python train.py --d_model=128 --head_dim=32 --activation="gelu" --norm="rmsnorm" --parallel_block=false --init_std_down=0.0 --optimizer="adam_atan2" --lr=0.00227 --seq_len=512 --steps=5243
Each number is 200 + 20 x the weight over its row's rms, rounded and kept within 0 to 999. Layers, rows and columns count from 0. The size before them is the row's rms in percent of the matrix's.

# down: layer 11 MLP down (transposed), 384x128, rms 0.143, rows 305-310, columns 0-127
# up: layer 11 MLP up, 384x128, rms 0.144, rows 306-310, columns 0-127
down305,094,206,194,168,200,205,225,193,188,211,228,159,237,217,199,203,175,228,195,196,225,199,208,222,217,181,163,241,184,216,211,189,227,195,184,167,215,190,222,191,182,184,218,225,196,199,232,209,172,198,219,195,186,186,173,213,195,173,190,177,191,209,202,191,219,204,225,165,206,176,230,165,179,222,246,230,196,227,195,191,199,197,203,220,217,195,177,243,198,210,191,228,188,176,217,176,203,209,212,162,181,180,219,188,188,186,222,213,234,197,214,184,216,237,224,191,207,176,177,211,224,221,162,201,188,195,180,215,216
up306,098,226,175,210,206,238,218,198,196,194,184,218,231,229,165,154,191,194,232,196,234,205,206,217,172,184,189,208,203,160,207,202,222,185,154,160,197,182,191,211,231,197,173,216,211,195,203,208,228,203,241,208,200,222,195,188,225,215,209,220,232,192,180,208,197,182,238,192,164,243,183,189,201,201,180,196,205,183,200,205,199,230,212,206,198,169,209,176,192,209,216,199,199,188,247,183,216,203,198,212,223,206,218,194,197,180,222,198,232,221,190,178,193,216,196,196,192,155,201,163,185,196,200,228,156,207,191,201,183
down306,100,164,203,179,224,201,195,181,207,158,172,217,162,167,222,223,159,186,198,216,217,172,201,234,207,195,209,186,180,211,205,190,170,193,209,229,222,216,206,224,215,239,195,179,167,216,214,174,198,208,184,169,178,147,201,207,245,184,191,175,208,165,224,222,189,228,195,207,210,179,238,192,212,191,209,211,195,197,190,203,204,210,209,225,208,215,219,191,180,210,197,225,155,170,206,200,192,204,207,195,203,190,212,211,167,191,226,182,181,235,186,229,201,196,186,189,200,178,225,210,173,204,225,217,228,194,217,189,194
up307,119,168,217,198,204,225,201,181,211,175,213,195,239,188,182,184,197,193,223,206,228,174,206,193,180,182,177,194,218,167,171,158,229,247,231,206,205,183,216,179,206,215,195,232,212,206,185,215,183,207,196,196,248,184,189,172,226,221,232,229,189,205,191,207,181,208,237,227,145,206,222,210,193,184,212,219,228,174,196,193,216,195,220,194,220,196,188,188,217,191,217,163,229,207,205,193,192,209,171,201,205,201,196,209,204,200,204,165,217,156,191,187,224,174,168,216,222,202,195,190,174,191,190,186,195,222,172,218,224
down307,137,147,188,170,190,182,168,210,213,172,236,188,230,166,183,201,235,200,191,230,199,167,197,213,203,173,186,204,215,206,189,192,204,212,179,208,217,194,192,179,200,166,225,226,203,200,190,205,219,194,191,185,175,206,174,181,242,184,180,199,222,195,201,180,178,200,216,183,148,225,196,193,189,190,198,228,234,162,197,205,225,206,214,173,196,210,193,207,204,222,215,194,217,151,213,204,214,183,199,210,227,222,220,224,201,170,221,205,199,192,203,166,211,178,180,200,228,154,165,179,196,182,214,224,211,222,214,204,187
up308,108,215,202,216,200,224,206,197,201,209,200,212,243,227,222,194,220,177,240,226,234,217,226,214,173,212,171,219,213,185,179,150,205,170,197,206,185,188,179,210,198,199,156,194,196,221,193,190,200,191,199,220,178,195,174,156,202,231,238,229,218,196,188,182,162,192,206,216,215,214,168,183,229,206,200,220,205,199,210,205,177,240,189,196,165,204,219,203,205,201,206,186,204,211,188,189,215,187,174,192,206,208,187,196,206,219,207,182,198,167,192,192,176,250,184,147,202,206,216,194,208,238,176,170,183,176,198,200,224
down308,122,184,213,188,196,218,217,208,195,196,203,185,227,210,198,176,236,217,208,219,195,190,199,204,201,195,208,198,207,173,194,171,221,188,199,215,189,220,189,235,189,232,180,183,203,187,234,187,224,168,167,189,191,167,216,198,191,191,196,208,182,183,224,212,191,245,176,181,228,179,221,181,192,216,183,191,211,214,164,234,184,179,178,186,196,191,156,230,190,166,181,226,151,215,224,205,206,244,234,184,201,203,229,201,215,220,185,204,197,248,204,190,190,159,205,164,190,187,180,170,174,207,189,205,207,192,168,207,193
up309,096,200,206,183,218,219,201,223,182,214,169,201,203,230,175,202,186,188,192,178,238,213,177,214,226,182,206,174,195,216,214,186,213,198,224,175,161,187,191,219,221,241,173,151,166,216,209,198,204,220,214,211,187,242,205,194,205,153,184,193,184,169,176,201,154,202,182,214,214,245,187,225,176,206,201,255,199,192,173,200,179,205,166,196,208,215,198,186,202,212,201,191,210,187,194,215,218,150,215,165,161,203,195,222,188,215,214,212,216,184,198,188,198,181,208,183,213,214,198,204,189,201,184,213,167,184,199,203,190
down309,099,177,188,181,190,205,220,181,192,183,227,201,214,181,203,215,193,235,200,224,194,228,224,215,180,242,176,193,223,162,223,187,207,190,179,223,199,205,214,190,222,202,229,231,218,184,211,204,228,213,187,221,204,195,167,229,253,214,202,242,240,212,188,197,224,210,195,228,198,192,185,191,220,202,235,195,191,195,199,210,183,200,198,181,205,190,191,217,215,208,253,217,197,163,225,203,218,203,159,176,215,235,224,219,225,183,204,189,189,168,197,212,196,198,164,213,160,180,202,215,214,180,231,204,199,222,211,190,214
up310,098,214,226,197,215,215,204,179,176,231,231,202,200,197,201,216,199,209,168,200,258,218,195,211,193,201,185,199,194,175,187,164,255,200,162,206,218,237,205,201,198,194,220,202,176,197,197,191,213,194,244,229,219,208,180,187,204,203,193,175,187,206,187,198,190,206,239,224,187,199,226,222,184,185,203,205,220,171,196,201,207,224,219,202,187,230,212,180,192,195,177,218,182,194,189,220,226,194,168,191,192,192,186,229,188,226,194,233,205,187,167,226,226,159,210,202,152,175,170,155,191,223,191,207,227,200,190,202,216
down310,098,202,178,192,209,180,193,239,226,225,201,238,214,237,189,235,210,218,195,190,149,191,185,222,210,183,209,189,184,205,165,211,179,204,189,188,217,194,197,190,220,218,209,170,199,177,195,209,228,180,205,216,194,202,204,249,248,209,183,160,191,199,215,200,194,190,185,198,249,202,224,190,170,172,229,209,197,222,208,211,203,180,179,179,173,194,218,197,186,227,191,221,174,201,211,174,226,172,241,170,192,212,209,213,198,240,197,168,179,179,216,193,230,220,207,237,201,197,193,197,185,189,182,196,186,210,196,198,174